config.yaml
n_kv_head: 6
head_dim: 64
activation: "swiglu"
norm_place: "pre"
rope_base: 1020.0
doc_mask: true
steps: 12942
Each number is 50 + 10 x the weight over its row's rms, rounded and kept within 0 to 99. Layers, rows and columns count from 0. The size before them is the row's rms in percent of the matrix's.

# layer 5 attention query, 384x384, rms 0.118, rows 218-272, columns 0-127
121:38 56 39 61 39 82 56 46 41 52 30 60 42 52 51 62 60 44 47 60 70 44 57 52 47 61 48 57 49 61 51 61 51 58 59 65 60 41 53 46 26 67 56 52 62 49 34 61 49 34 53 58 49 73 52 44 46 42 53 32 36 51 69 55 50 47 53 47 61 39 41 60 41 35 31 44 61 36 54 58 49 59 65 55 42 48 54 53 48 53 34 47 47 51 36 54 56 58 45 57 50 38 63 63 55 59 57 58 47 43 58 66 52 46 44 50 72 55 53 63 49 30 59 44 36 55 36 40
112:56 55 46 43 46 45 48 66 36 36 50 61 64 62 59 49 49 67 50 48 35 55 47 41 56 54 54 58 46 34 51 62 41 29 59 61 49 59 37 38 52 46 45 49 39 45 46 53 67 53 47 38 43 53 35 49 50 60 57 46 71 35 52 41 57 50 50 41 55 57 55 59 44 82 46 65 43 34 50 51 67 48 34 73 57 44 64 38 34 42 33 54 56 46 42 47 47 50 43 50 35 62 44 56 42 62 54 36 50 46 60 40 54 43 63 51 54 55 73 48 34 56 38 50 48 51 54 50
107:68 45 47 41 58 62 54 53 47 52 63 42 47 49 50 37 40 65 40 39 59 60 34 45 39 30 27 37 28 59 53 32 40 38 51 31 50 47 54 48 40 40 40 39 60 52 45 52 55 39 52 44 45 33 59 53 57 67 72 68 39 46 48 52 55 52 37 62 44 43 58 53 61 22 67 49 61 69 42 57 42 55 49 51 61 49 57 50 59 36 71 55 45 46 61 56 37 46 66 45 55 42 63 46 59 57 62 58 56 46 54 62 40 36 40 44 38 42 37 63 30 56 35 45 56 39 56 42
108:50 54 73 61 63 57 62 49 44 59 45 53 61 50 56 47 54 61 63 36 48 82 50 42 39 44 50 43 55 52 49 57 51 42 57 45 53 48 37 55 40 50 50 39 48 46 53 41 60 53 49 45 57 54 44 54 61 28 48 53 57 43 57 45 44 37 57 47 46 30 50 62 49 40 54 55 61 41 55 41 65 51 42 50 44 61 44 36 67 58 53 62 63 47 23 71 43 32 23 33 42 62 41 51 28 67 64 50 44 48 60 54 62 54 44 42 50 52 43 61 56 55 48 61 59 61 39 27
110:29 52 57 56 51 24 65 57 48 38 63 52 54 48 43 36 41 57 44 52 43 44 38 53 49 40 45 53 35 49 46 41 59 49 54 55 42 44 45 55 59 46 44 34 43 35 50 62 47 56 54 33 53 53 32 58 40 52 46 55 56 61 42 49 54 51 50 50 36 55 49 60 43 42 54 57 50 60 49 39 33 61 56 42 53 42 59 37 56 36 52 55 53 70 57 57 31 47 46 54 51 68 54 73 35 56 21 51 35 34 34 50 53 53 50 59 46 51 59 52 56 38 35 74 42 38 43 44
106:66 64 47 50 51 72 68 23 59 56 43 61 78 54 58 72 35 41 53 57 60 44 36 41 60 60 44 48 52 61 40 50 39 77 52 60 47 57 56 45 31 39 51 51 60 60 36 56 44 32 41 51 28 44 55 41 40 53 52 62 63 63 41 63 42 48 42 53 66 43 51 56 54 47 43 63 52 25 55 57 40 50 45 38 44 35 48 50 58 53 45 47 61 43 54 65 55 68 55 45 37 41 64 59 54 39 47 52 51 42 65 50 19 48 53 50 50 18 27 59 59 49 58 43 38 62 57 55
112:38 70 59 41 44 33 32 46 42 41 44 47 68 68 48 61 52 41 68 50 41 59 49 62 41 39 40 25 67 45 40 57 45 54 46 62 53 43 40 59 49 37 37 54 52 50 48 47 55 58 57 42 48 44 41 32 63 46 50 61 47 40 47 27 71 37 55 56 60 42 28 36 53 61 39 52 57 42 35 49 44 43 39 42 56 47 63 42 51 45 33 57 49 43 29 56 39 42 60 41 43 49 29 41 44 41 57 37 40 54 46 53 61 42 39 52 39 51 57 28 41 51 68 71 44 44 47 53
100:41 39 63 55 65 59 33 52 55 76 54 49 42 52 41 66 32 44 41 60 54 48 50 62 60 50 39 33 44 61 60 39 55 43 50 51 48 48 48 48 61 42 58 59 51 56 47 52 53 50 63 40 57 64 53 41 49 35 39 44 26 62 40 47 60 57 37 54 38 50 46 30 50 68 49 45 48 64 45 46 60 64 57 66 58 57 66 39 55 56 46 48 42 52 47 46 53 56 73 34 69 40 43 42 54 36 55 56 53 67 56 49 43 47 48 34 51 63 42 47 63 46 49 51 42 60 48 46
105:62 76 58 41 53 51 57 35 59 47 36 45 60 54 56 62 30 56 43 62 52 59 49 32 55 42 54 49 50 40 50 61 46 53 47 55 46 41 45 45 37 73 53 57 71 48 44 61 38 39 79 42 41 34 42 43 57 43 51 37 62 48 55 43 48 51 49 42 51 58 61 53 51 59 65 53 44 54 62 49 55 41 37 54 43 52 27 70 39 48 44 48 39 46 41 56 58 57 41 52 38 46 36 42 50 66 48 44 45 40 67 57 63 54 51 55 69 51 61 43 47 40 47 56 78 52 58 59
098:42 35 62 46 62 63 29 58 53 53 35 52 20 50 48 45 31 30 57 41 53 42 55 73 34 56 54 50 52 40 47 41 54 58 55 57 53 54 41 60 47 72 53 47 55 60 62 50 41 50 58 72 46 48 73 25 26 36 56 59 56 38 47 36 57 67 69 58 57 54 51 54 44 60 58 47 45 44 70 47 57 57 48 46 32 56 40 50 59 39 44 35 36 59 54 36 61 50 50 41 38 53 36 52 42 42 48 35 60 43 48 63 43 44 49 34 48 41 40 60 40 40 42 33 53 60 50 29
118:61 51 72 32 56 40 47 64 44 48 55 46 66 46 54 57 56 62 43 46 64 66 60 44 40 39 49 54 47 69 52 43 42 49 45 73 36 33 46 57 52 42 42 38 36 50 38 45 61 51 60 54 59 35 37 54 60 54 43 55 55 65 64 36 39 34 48 40 44 50 43 43 64 67 53 73 49 45 39 57 53 44 56 39 60 47 54 53 49 48 37 49 58 32 50 58 54 49 66 59 53 73 54 41 47 49 57 36 43 47 47 64 44 50 46 50 39 69 63 42 55 34 53 48 42 62 41 52
103:53 41 43 53 51 67 46 59 55 61 68 47 18 27 43 59 44 34 56 53 42 49 46 38 52 57 42 52 43 60 47 52 59 59 57 62 61 62 63 56 46 43 52 54 53 45 63 53 39 24 42 55 56 49 35 60 60 43 66 44 39 57 50 58 56 44 41 67 61 39 63 38 34 29 42 53 61 53 60 72 41 70 47 45 31 37 39 61 70 63 38 40 43 57 46 47 51 70 61 54 52 40 46 59 57 37 33 53 33 54 56 60 59 40 39 41 48 39 48 55 44 58 48 59 44 50 59 39
106:70 55 42 49 57 73 38 42 38 46 44 54 47 56 63 61 54 43 52 68 46 70 47 59 44 48 41 62 41 48 45 52 51 55 62 42 51 42 53 68 40 50 54 34 50 39 37 46 41 55 50 52 62 38 56 34 26 44 53 50 41 50 43 48 56 50 71 46 57 45 53 42 54 51 60 33 50 37 53 34 50 55 40 45 37 36 71 49 50 59 25 50 56 42 37 34 40 66 53 71 40 51 62 47 67 43 50 30 42 54 46 51 45 43 56 57 63 58 47 58 66 50 49 60 55 62 68 31
112:34 34 42 57 67 61 31 58 57 49 49 31 46 31 54 55 52 41 42 53 42 38 39 53 44 47 41 50 38 68 55 35 61 31 61 41 44 54 71 50 57 44 44 52 50 61 49 59 56 30 30 49 42 57 27 55 42 54 50 62 51 50 56 55 63 39 62 54 31 53 55 42 41 43 53 38 56 56 49 58 55 48 62 50 61 26 51 45 64 41 42 53 59 41 44 44 61 55 57 55 55 49 53 58 87 45 54 57 57 56 56 52 47 52 49 46 45 47 46 58 51 64 45 53 68 53 36 57
108:46 45 49 42 35 32 57 75 51 41 49 55 41 34 64 40 47 55 27 47 37 63 46 64 44 65 53 53 54 50 54 39 42 55 39 52 48 59 49 56 47 42 47 58 62 43 64 48 55 61 29 44 59 52 49 60 55 49 42 63 60 62 62 57 52 50 41 53 54 65 42 72 44 22 46 26 50 48 66 49 45 55 48 56 54 55 45 38 66 60 71 55 39 55 49 49 55 33 38 48 50 74 34 58 39 32 66 54 54 41 53 43 39 48 48 48 52 38 34 44 62 59 46 40 66 47 41 48
097:66 56 30 72 52 61 57 56 48 41 38 42 52 52 53 38 54 54 62 38 49 33 38 45 43 52 46 53 57 31 74 55 43 56 47 53 64 47 48 55 38 45 45 63 48 58 39 33 38 62 57 40 67 61 67 63 60 48 51 49 51 45 41 51 52 42 35 63 49 54 47 41 56 58 40 48 42 57 60 35 44 50 39 71 56 48 60 55 46 58 58 58 51 51 45 43 39 54 40 44 38 58 39 48 24 49 59 49 51 56 52 35 67 47 58 50 51 69 60 42 45 45 45 46 59 42 48 45
111:19 37 72 48 37 32 50 64 63 45 51 33 47 53 34 35 64 43 44 37 34 49 55 47 61 37 35 43 53 47 43 71 48 59 28 56 47 36 49 54 46 55 43 52 45 39 43 45 49 54 54 62 46 50 51 50 47 40 63 70 51 58 47 50 48 41 49 70 41 56 30 35 68 57 48 47 32 64 42 41 55 42 66 50 38 78 50 41 39 41 48 48 45 43 37 40 27 45 45 39 44 52 34 51 50 50 68 47 55 56 33 43 33 37 54 54 47 60 50 38 34 52 45 63 42 39 60 49
094:71 54 34 67 75 49 53 36 58 48 61 49 55 33 55 48 59 51 53 45 42 60 57 56 52 45 40 38 37 76 44 71 58 62 49 50 48 51 48 40 38 43 50 39 53 54 53 49 59 39 47 46 64 50 36 47 49 65 47 33 45 62 60 36 43 35 45 48 48 38 67 48 64 41 67 36 57 47 32 60 35 57 57 41 58 58 32 75 51 67 38 63 45 47 66 63 51 67 66 59 60 58 61 63 38 56 64 49 34 57 70 67 70 68 41 53 39 53 31 52 58 49 48 54 38 47 40 29
095:47 53 42 48 39 81 34 23 51 57 66 49 39 49 62 54 53 48 73 48 48 43 57 52 40 52 57 63 46 62 67 61 56 43 40 64 58 54 60 49 44 64 34 54 74 37 51 52 29 57 47 66 39 65 49 62 35 37 66 36 47 56 43 65 50 41 59 61 45 41 53 49 49 38 52 52 50 46 46 47 51 54 45 44 50 46 55 58 34 47 48 46 70 67 43 51 49 47 61 38 47 63 47 52 43 59 50 53 56 57 54 54 57 64 60 59 46 48 25 54 51 45 38 60 38 42 29 34
101:60 80 52 60 60 59 24 57 59 55 42 61 62 37 46 56 54 34 61 57 44 52 58 58 50 45 59 37 33 48 53 38 64 58 48 67 62 50 53 45 45 53 57 40 56 58 47 38 55 59 73 62 67 63 41 50 49 48 45 44 50 37 59 69 52 40 56 55 51 46 59 51 45 90 56 49 51 50 43 38 56 52 44 46 49 53 37 49 33 60 58 44 59 66 40 53 60 50 49 52 41 56 50 38 49 55 66 45 48 56 37 59 38 64 52 54 39 64 56 50 64 42 47 37 39 60 40 32
107:51 39 64 42 39 49 76 58 46 54 57 41 57 31 50 57 47 56 51 40 37 65 49 66 46 59 43 53 39 49 46 51 63 46 39 54 53 62 46 61 54 35 50 53 66 38 36 59 45 53 41 43 58 57 47 40 35 25 37 47 55 42 51 60 63 57 55 53 52 45 62 63 55 47 45 45 53 49 57 49 52 68 49 35 37 43 51 45 51 38 54 42 57 44 36 70 49 42 65 42 48 33 38 58 46 56 69 60 47 52 53 48 46 38 67 50 31 35 60 70 63 54 47 60 51 58 57 42
101:46 52 65 48 41 50 46 34 41 39 39 67 51 62 76 61 50 54 59 43 57 42 65 48 47 56 55 47 54 47 57 46 43 59 42 48 52 43 48 48 63 56 67 58 39 48 49 52 51 61 53 50 44 38 23 40 48 57 62 61 49 40 51 39 58 73 41 51 43 61 47 61 40 52 36 70 35 62 34 68 51 52 53 45 47 47 37 42 62 43 46 66 42 58 43 24 51 45 53 33 47 59 54 57 49 35 49 32 43 45 39 52 59 44 52 57 48 54 58 53 48 57 54 70 51 49 34 43
100:62 60 35 42 30 54 32 46 50 58 30 47 49 39 36 35 48 65 35 52 39 64 37 51 53 42 18 34 59 59 50 52 56 50 31 39 49 52 44 27 54 40 55 55 36 50 53 50 53 66 47 39 62 32 62 51 57 68 56 58 59 42 46 33 56 45 52 45 36 44 38 52 49 54 42 70 55 57 39 40 52 31 47 68 53 60 35 46 41 73 30 70 47 42 45 49 49 52 53 61 56 44 59 53 57 48 38 69 26 43 53 48 71 68 44 27 65 46 47 54 46 50 48 50 42 47 56 60
101:34 41 53 27 53 13 39 53 46 48 54 44 60 62 62 45 47 32 51 48 38 44 58 52 52 54 45 47 61 45 36 50 50 47 48 51 52 26 47 55 47 38 37 36 39 42 52 39 68 69 56 60 43 49 44 37 50 38 41 62 53 54 39 50 55 45 47 58 50 53 57 35 59 54 34 52 48 51 58 43 50 63 55 44 37 48 48 43 53 44 36 53 58 53 30 64 43 29 48 69 47 75 56 55 53 42 44 43 40 40 52 51 54 46 57 61 40 57 64 54 44 39 43 60 45 36 57 61
111:28 37 47 42 28 54 22 54 43 44 47 57 50 54 49 45 47 66 71 54 39 47 74 45 63 48 43 49 50 43 45 41 40 38 57 41 61 52 64 49 64 58 34 38 45 48 38 33 58 49 48 44 49 49 51 56 45 37 52 53 50 58 43 41 60 37 63 42 31 64 48 52 68 68 42 51 39 56 48 47 60 45 29 64 54 49 35 63 22 42 53 46 59 45 33 54 39 54 53 47 28 48 58 43 54 56 41 46 55 51 53 43 43 50 57 41 41 71 62 59 51 53 52 57 57 47 58 38
109:36 89 59 39 62 52 46 33 40 38 38 53 65 60 48 52 60 46 65 54 58 56 48 68 32 49 54 55 54 40 39 52 35 53 32 61 50 41 37 57 53 62 49 40 52 34 39 34 50 46 63 53 62 44 45 40 66 39 55 37 57 33 40 44 65 44 37 73 58 45 42 33 64 73 45 54 57 50 48 48 50 52 65 54 58 51 39 55 43 50 52 41 49 54 31 50 45 48 38 33 47 58 42 36 48 54 49 42 53 81 46 35 46 56 50 52 64 50 51 39 46 47 67 49 39 57 53 55
108:32 59 43 60 58 60 62 32 45 49 59 33 46 45 52 49 42 80 49 49 68 54 47 53 54 62 38 55 45 40 60 49 65 51 55 50 47 40 49 59 40 53 49 49 49 50 51 41 42 37 50 62 42 49 48 29 50 65 50 41 45 38 53 69 34 51 57 70 60 40 53 54 65 40 54 45 45 18 53 56 57 56 46 39 50 36 46 70 44 51 46 42 43 55 37 44 46 53 42 50 34 45 53 46 55 55 39 63 54 56 54 60 60 55 37 60 62 40 41 36 42 46 34 32 49 41 58 55
095:40 49 34 59 59 47 83 52 61 44 45 51 30 48 74 56 48 55 52 58 56 40 65 75 33 59 47 52 42 62 43 45 66 45 57 57 53 44 58 52 42 69 58 46 61 57 61 52 50 43 51 69 61 41 59 53 53 32 44 48 37 37 40 62 28 38 55 60 45 38 36 50 42 33 49 53 39 48 54 40 41 49 52 58 41 48 47 61 61 44 42 59 55 68 47 48 49 53 44 63 26 46 46 54 55 56 49 50 39 66 68 58 48 45 51 52 65 52 35 38 36 36 52 36 55 39 54 55
104:61 28 51 52 50 88 46 34 47 58 25 39 39 35 42 30 56 30 66 48 47 56 67 48 33 51 52 44 44 65 51 45 57 46 72 43 60 50 62 46 49 36 66 61 52 65 46 41 70 51 25 57 45 61 43 57 44 44 46 33 64 49 47 56 42 47 65 52 31 36 59 62 62 50 49 35 52 50 40 49 46 54 45 53 61 30 59 38 45 55 40 51 45 47 49 52 54 70 61 53 43 36 69 61 54 45 57 52 45 51 65 48 59 47 66 43 56 70 54 64 52 52 51 35 44 64 47 51
104:49 62 69 37 50 47 51 39 33 75 49 51 37 69 47 44 49 52 64 42 54 51 37 38 54 33 65 43 47 47 61 46 44 60 27 48 55 47 58 35 61 58 61 61 43 51 44 29 48 50 44 62 52 43 40 36 48 31 54 47 45 57 46 42 40 53 45 46 54 47 45 34 45 57 37 44 46 71 64 42 58 47 53 36 52 63 35 39 56 48 66 55 46 43 55 49 53 49 45 42 46 42 44 58 69 64 33 48 33 46 52 41 61 36 51 55 51 44 57 57 41 47 43 52 53 60 77 64
107:55 63 63 34 49 68 47 28 61 49 49 49 50 71 45 53 39 35 53 45 62 41 34 41 50 35 49 39 35 56 56 49 57 36 56 60 64 58 48 45 47 57 53 56 46 55 59 43 27 42 53 42 49 42 42 72 56 63 45 34 66 52 45 46 48 46 40 68 56 55 46 53 50 47 31 53 46 42 38 45 39 50 58 30 44 53 38 42 54 34 72 42 38 69 42 37 64 54 52 49 53 29 45 44 50 49 48 42 57 56 47 41 43 40 37 54 40 46 45 53 46 59 44 44 64 42 46 62
099:37 56 79 34 28 18 29 47 62 55 61 35 43 54 36 55 60 67 54 32 28 48 56 63 48 54 37 65 56 51 39 40 50 42 55 43 46 45 36 66 69 40 46 51 47 49 34 59 66 62 69 42 48 53 49 40 70 32 46 49 58 48 53 46 55 26 57 46 49 43 42 37 53 54 47 71 51 59 58 35 35 49 51 48 51 51 56 33 41 63 48 63 66 54 50 63 38 53 48 47 57 49 61 51 38 55 41 55 39 41 53 39 45 55 47 45 41 50 66 46 57 65 35 67 42 52 48 65
115:47 59 63 44 46 44 35 74 30 42 56 44 48 58 53 49 52 39 48 44 51 52 48 57 70 50 65 53 48 50 41 62 56 31 60 49 47 54 50 43 63 54 29 50 69 40 62 37 59 51 41 51 51 29 58 52 54 49 59 71 48 51 50 45 61 66 47 45 41 54 36 66 41 65 56 52 37 40 49 47 43 40 50 61 48 43 46 50 35 51 46 54 45 42 80 50 50 39 58 47 37 44 38 34 35 50 53 57 54 41 53 43 41 50 67 44 31 36 54 34 53 49 44 68 63 52 45 68
100:52 61 50 51 42 60 34 59 39 60 58 56 45 55 53 33 46 53 56 50 50 53 53 43 49 46 50 65 44 64 51 49 43 39 55 42 55 49 45 52 36 49 62 55 38 57 69 56 54 50 51 48 54 63 36 57 58 51 38 47 32 63 53 29 41 40 53 45 53 61 54 52 40 39 64 53 40 46 40 54 48 59 44 39 55 69 51 37 43 60 70 52 51 31 43 46 47 44 39 34 25 67 57 53 32 43 42 37 50 45 56 34 38 52 48 51 38 49 43 46 49 56 71 27 46 50 45 54
107:66 31 50 59 53 63 53 39 64 49 60 53 67 72 65 48 77 56 47 30 54 53 57 59 56 51 63 53 40 45 36 48 54 42 52 51 52 43 52 45 39 35 35 43 60 29 53 41 56 51 47 72 59 67 58 39 38 46 48 69 56 39 46 57 37 54 56 60 33 55 38 45 51 43 37 50 40 59 68 19 47 46 68 50 36 51 58 50 44 40 63 49 43 65 59 71 51 47 51 41 71 60 54 59 34 37 50 48 52 45 32 56 37 52 60 49 31 44 57 36 45 50 48 62 60 48 50 52
101:59 53 66 47 46 60 28 14 44 66 52 71 64 36 29 61 41 61 58 46 59 50 69 63 64 49 34 50 56 57 50 60 54 52 60 46 57 43 73 48 50 73 40 47 56 42 41 63 40 34 42 70 49 59 58 55 40 48 59 59 59 39 62 65 43 70 52 55 40 51 50 16 53 60 53 50 53 63 52 39 53 50 48 64 49 57 40 59 42 48 47 62 62 73 52 39 47 70 38 59 44 48 60 59 41 59 45 69 61 44 42 54 51 67 52 50 55 43 51 47 38 40 50 40 45 45 41 56
096:35 36 54 69 53 55 49 41 58 83 65 93 45 41 52 61 48 47 28 46 35 57 53 51 58 45 51 48 32 61 48 38 48 41 37 55 49 59 43 62 74 35 58 57 45 51 63 47 45 54 44 46 50 65 53 43 63 70 50 48 57 46 54 34 55 39 58 56 32 60 77 59 61 50 53 62 45 48 55 40 60 52 53 43 50 41 46 57 46 55 71 44 54 48 61 50 50 49 63 60 45 36 51 50 53 49 72 53 49 53 52 49 38 61 40 61 52 52 38 55 52 57 35 41 42 46 54 51
107:65 43 46 35 51 53 48 62 58 55 57 45 33 45 53 52 58 54 54 64 45 53 60 48 17 48 63 45 61 58 54 53 53 54 54 62 59 48 49 57 53 63 61 44 27 42 54 50 49 67 39 57 47 53 50 39 42 41 70 36 40 41 51 52 33 59 41 56 53 55 62 53 51 49 39 44 50 53 32 55 61 52 38 50 36 50 70 46 69 30 53 57 42 60 37 39 46 51 61 37 21 40 60 59 66 55 47 54 46 39 49 50 49 43 55 39 49 36 49 52 45 56 37 45 50 47 51 50
082:81 53 56 71 40 57 40 68 45 72 38 58 36 38 54 86 60 66 58 44 72 52 50 51 50 40 40 47 39 54 59 75 56 40 49 51 40 54 40 54 50 49 42 53 29 60 41 72 50 53 51 49 42 50 37 75 36 47 57 62 46 61 47 62 62 56 41 56 23 38 49 47 47 46 39 56 46 47 29 41 45 55 47 72 61 53 42 67 51 47 57 41 56 48 44 53 53 52 47 53 42 56 64 62 70 39 54 46 67 41 24 48 50 50 55 72 47 53 64 60 57 59 43 55 47 51 47 55
091:52 45 48 65 58 59 68 53 30 50 46 49 29 49 41 51 44 39 60 47 67 37 55 44 59 58 55 47 55 42 83 43 64 58 61 36 61 54 61 35 39 54 53 66 49 33 69 44 64 52 39 60 76 60 55 53 38 59 52 52 42 47 50 54 68 61 37 62 48 50 57 62 49 32 45 50 54 43 39 37 56 60 49 52 35 37 37 66 47 39 53 62 42 32 53 59 45 45 59 56 61 45 37 32 50 45 42 47 48 41 56 55 47 51 67 56 39 55 53 69 72 49 43 52 43 55 69 47
081:53 67 53 61 34 59 46 72 29 42 50 53 50 37 37 63 52 44 34 47 47 48 57 53 25 55 40 56 36 58 62 39 63 47 52 42 62 64 36 39 48 47 69 62 48 52 60 42 69 40 53 53 39 47 53 60 58 57 41 59 14 43 52 44 57 56 55 52 51 56 54 49 54 59 54 61 42 51 50 34 51 57 46 54 42 40 39 70 54 55 67 59 35 42 58 51 54 43 54 54 40 54 45 56 54 43 59 33 60 46 33 51 50 59 71 68 41 54 56 58 77 44 37 45 51 44 53 49
086:75 20 47 65 68 49 55 52 50 46 45 52 52 27 54 74 41 61 50 44 61 43 43 52 54 51 40 49 55 39 43 66 45 48 48 70 30 33 25 40 46 47 67 51 39 36 51 45 26 48 59 63 52 55 64 48 49 44 51 59 51 47 52 62 46 42 53 58 55 54 44 46 61 57 40 47 51 39 58 47 58 68 55 32 51 50 50 50 47 51 46 49 48 70 52 46 50 51 43 37 72 47 54 52 42 62 49 42 49 47 28 40 41 31 45 49 50 52 57 41 41 49 51 42 56 48 49 64
087:32 59 81 34 52 33 58 55 58 42 45 33 71 60 61 53 64 48 58 63 51 57 66 45 55 50 44 32 58 51 37 55 40 47 35 50 44 34 66 70 47 44 41 43 58 52 35 58 33 59 48 51 40 39 38 54 60 56 58 53 52 51 47 34 36 40 61 49 50 43 52 52 45 50 36 48 56 44 59 52 46 29 34 47 63 66 64 43 52 47 43 41 74 65 46 43 53 65 55 49 56 62 56 50 57 52 58 55 35 55 39 43 35 49 45 55 51 41 57 36 28 57 39 62 52 35 51 48
122:56 69 38 61 30 82 28 35 30 49 41 40 36 42 39 29 35 30 51 63 50 37 58 32 49 53 52 54 47 57 60 38 49 58 55 40 58 60 61 50 52 59 45 62 58 54 39 57 53 53 58 26 62 63 50 47 50 60 44 74 57 51 50 47 55 65 57 50 39 43 45 62 56 44 56 56 46 48 47 67 57 49 44 46 45 70 48 47 55 53 68 42 50 32 55 49 62 50 65 51 57 43 42 38 57 52 61 57 54 39 63 49 48 53 54 59 46 57 45 70 72 47 54 47 28 45 51 44
095:65 67 54 65 51 39 41 52 50 45 64 17 46 38 47 29 50 62 37 53 59 46 56 42 48 60 54 47 59 46 37 37 36 55 36 36 35 54 36 47 53 45 54 48 49 53 37 50 33 58 54 46 41 38 27 48 59 61 45 62 35 53 36 44 42 56 55 50 52 54 55 44 62 70 52 49 37 53 50 60 52 33 69 67 63 55 59 49 52 48 54 33 55 35 37 43 45 32 54 50 48 59 51 50 45 53 52 55 51 45 48 43 27 27 35 57 69 49 77 42 32 61 55 60 43 34 47 58
110:44 68 59 43 39 61 65 60 54 49 33 49 69 61 50 43 63 51 62 42 46 57 73 82 53 44 36 55 64 57 37 80 41 52 55 63 47 50 52 62 52 52 65 51 45 41 42 56 46 66 54 64 36 46 70 42 45 59 51 72 47 45 54 54 62 52 45 62 54 49 52 55 51 56 64 43 56 44 38 45 58 33 32 29 41 67 50 38 43 31 41 66 55 74 57 46 52 61 41 56 48 51 54 47 53 59 46 35 39 54 39 28 53 56 53 43 48 50 54 34 41 51 38 40 56 38 65 52
097:57 00 50 59 37 51 45 33 56 56 40 51 44 36 30 36 57 49 45 37 48 53 45 52 58 37 48 51 61 55 42 45 40 53 19 68 54 47 57 60 63 61 59 38 47 60 50 56 36 50 56 65 50 52 47 44 33 52 52 46 38 40 63 59 47 62 45 66 48 62 54 44 46 44 45 48 44 54 48 53 57 56 69 35 51 56 47 48 55 48 49 45 50 77 61 52 59 62 62 51 62 48 48 58 61 57 32 65 37 54 41 48 54 27 50 39 44 53 54 30 27 50 42 51 51 38 50 65
119:75 71 64 59 61 56 51 72 40 56 56 31 66 31 40 28 54 73 30 71 37 60 43 66 56 61 50 37 60 65 64 46 45 60 64 49 56 58 56 59 41 51 50 48 44 65 29 63 48 48 54 49 28 52 39 54 69 72 32 45 40 42 61 42 38 33 34 49 68 44 46 54 58 53 51 56 44 49 55 56 46 45 60 44 50 59 42 48 53 54 40 56 54 50 59 35 36 43 42 50 66 63 39 48 61 40 54 46 55 45 41 36 59 65 53 54 48 58 44 52 55 49 50 46 44 38 40 49
093:47 45 43 64 47 57 45 61 36 56 34 64 50 30 49 41 67 52 47 43 37 54 61 66 62 42 50 68 48 47 52 50 50 44 63 64 61 65 53 48 61 59 45 46 52 74 31 49 51 50 57 46 50 62 53 65 34 45 52 63 25 63 69 47 66 48 53 42 40 33 48 40 47 60 65 53 51 62 44 46 45 60 53 46 36 56 47 58 59 51 54 54 50 60 55 41 31 50 60 39 40 53 30 54 56 54 65 56 53 59 58 54 57 54 52 56 22 77 32 57 62 55 66 49 47 44 71 36
098:36 37 73 44 34 49 46 53 46 41 37 49 58 35 56 59 47 48 47 40 37 45 48 61 54 45 39 34 63 72 53 47 58 46 54 44 40 69 37 48 70 36 61 42 40 46 56 50 39 67 39 30 41 53 30 54 33 50 46 46 59 49 62 71 47 51 41 55 47 51 56 46 35 46 44 47 43 67 49 45 54 64 64 50 53 50 33 42 60 62 44 36 62 62 42 38 50 45 46 71 36 58 28 69 41 44 52 43 57 52 49 63 52 38 53 52 41 32 54 48 56 51 43 40 70 55 51 36
086:84 78 41 56 38 53 42 32 28 55 65 56 43 50 55 52 45 48 40 63 42 55 52 45 65 54 55 50 54 40 51 67 42 55 44 63 56 65 57 34 50 48 53 55 48 44 49 45 60 40 51 61 37 41 48 46 56 60 37 39 42 28 63 46 34 56 38 55 55 37 49 60 46 63 32 48 42 64 60 58 45 48 51 45 59 52 55 53 39 55 53 55 43 36 48 44 32 58 46 58 40 56 40 35 36 52 69 51 54 53 35 47 67 50 27 43 48 44 67 52 49 46 37 45 50 34 63 55
101:60 61 61 38 79 56 53 64 59 67 32 45 63 51 65 31 26 53 39 59 61 42 36 43 38 48 52 50 52 50 47 52 62 61 54 57 52 54 50 43 49 59 62 49 57 57 48 41 54 57 59 44 63 42 50 42 42 64 40 56 49 47 58 39 61 58 45 39 47 54 42 52 48 48 50 47 39 69 47 44 62 58 46 59 59 46 40 44 43 43 58 55 49 44 34 47 53 31 40 48 40 54 50 70 64 42 62 47 44 39 59 48 59 67 46 54 68 66 43 54 54 53 54 52 48 40 61 46
097:43 34 63 44 61 42 54 55 56 50 53 50 56 43 49 70 39 33 48 44 38 49 54 53 51 31 55 51 40 51 40 53 57 62 37 56 53 51 59 56 68 44 52 39 37 35 54 45 61 59 60 45 49 67 51 61 58 41 61 39 76 67 39 49 42 39 45 61 44 56 70 38 40 36 36 37 71 41 51 53 61 55 60 35 48 59 35 54 55 44 48 47 66 50 41 49 68 49 47 66 39 53 55 61 58 45 45 63 56 48 58 57 45 51 49 40 31 38 50 55 38 56 48 47 51 64 43 40
086:39 47 43 51 73 41 48 57 62 52 37 36 56 44 47 55 52 56 56 36 55 54 42 38 68 54 39 49 49 54 44 46 48 68 46 43 42 56 52 31 66 52 74 46 48 66 27 57 30 50 40 57 50 51 56 56 54 69 50 29 63 46 47 41 60 46 63 46 45 43 50 46 55 39 35 52 35 57 36 53 40 55 59 46 56 71 39 52 51 56 42 49 53 41 55 50 44 48 31 51 58 67 46 54 56 61 65 52 54 46 52 46 44 42 34 48 43 37 49 54 31 53 49 46 62 51 61 50
081:26 53 61 37 37 46 45 41 68 40 45 66 69 37 48 44 37 53 66 54 25 52 54 48 60 61 48 43 41 55 28 63 38 56 49 68 43 40 43 59 61 56 21 50 57 40 41 58 52 38 44 30 44 32 53 55 49 29 53 47 60 58 56 63 47 55 46 62 42 45 31 50 48 47 50 50 47 46 53 47 44 38 39 40 70 67 60 52 56 72 52 27 58 43 50 51 55 52 45 55 52 52 60 50 43 63 51 56 46 58 65 48 51 50 32 42 59 54 50 42 42 44 52 56 54 60 49 51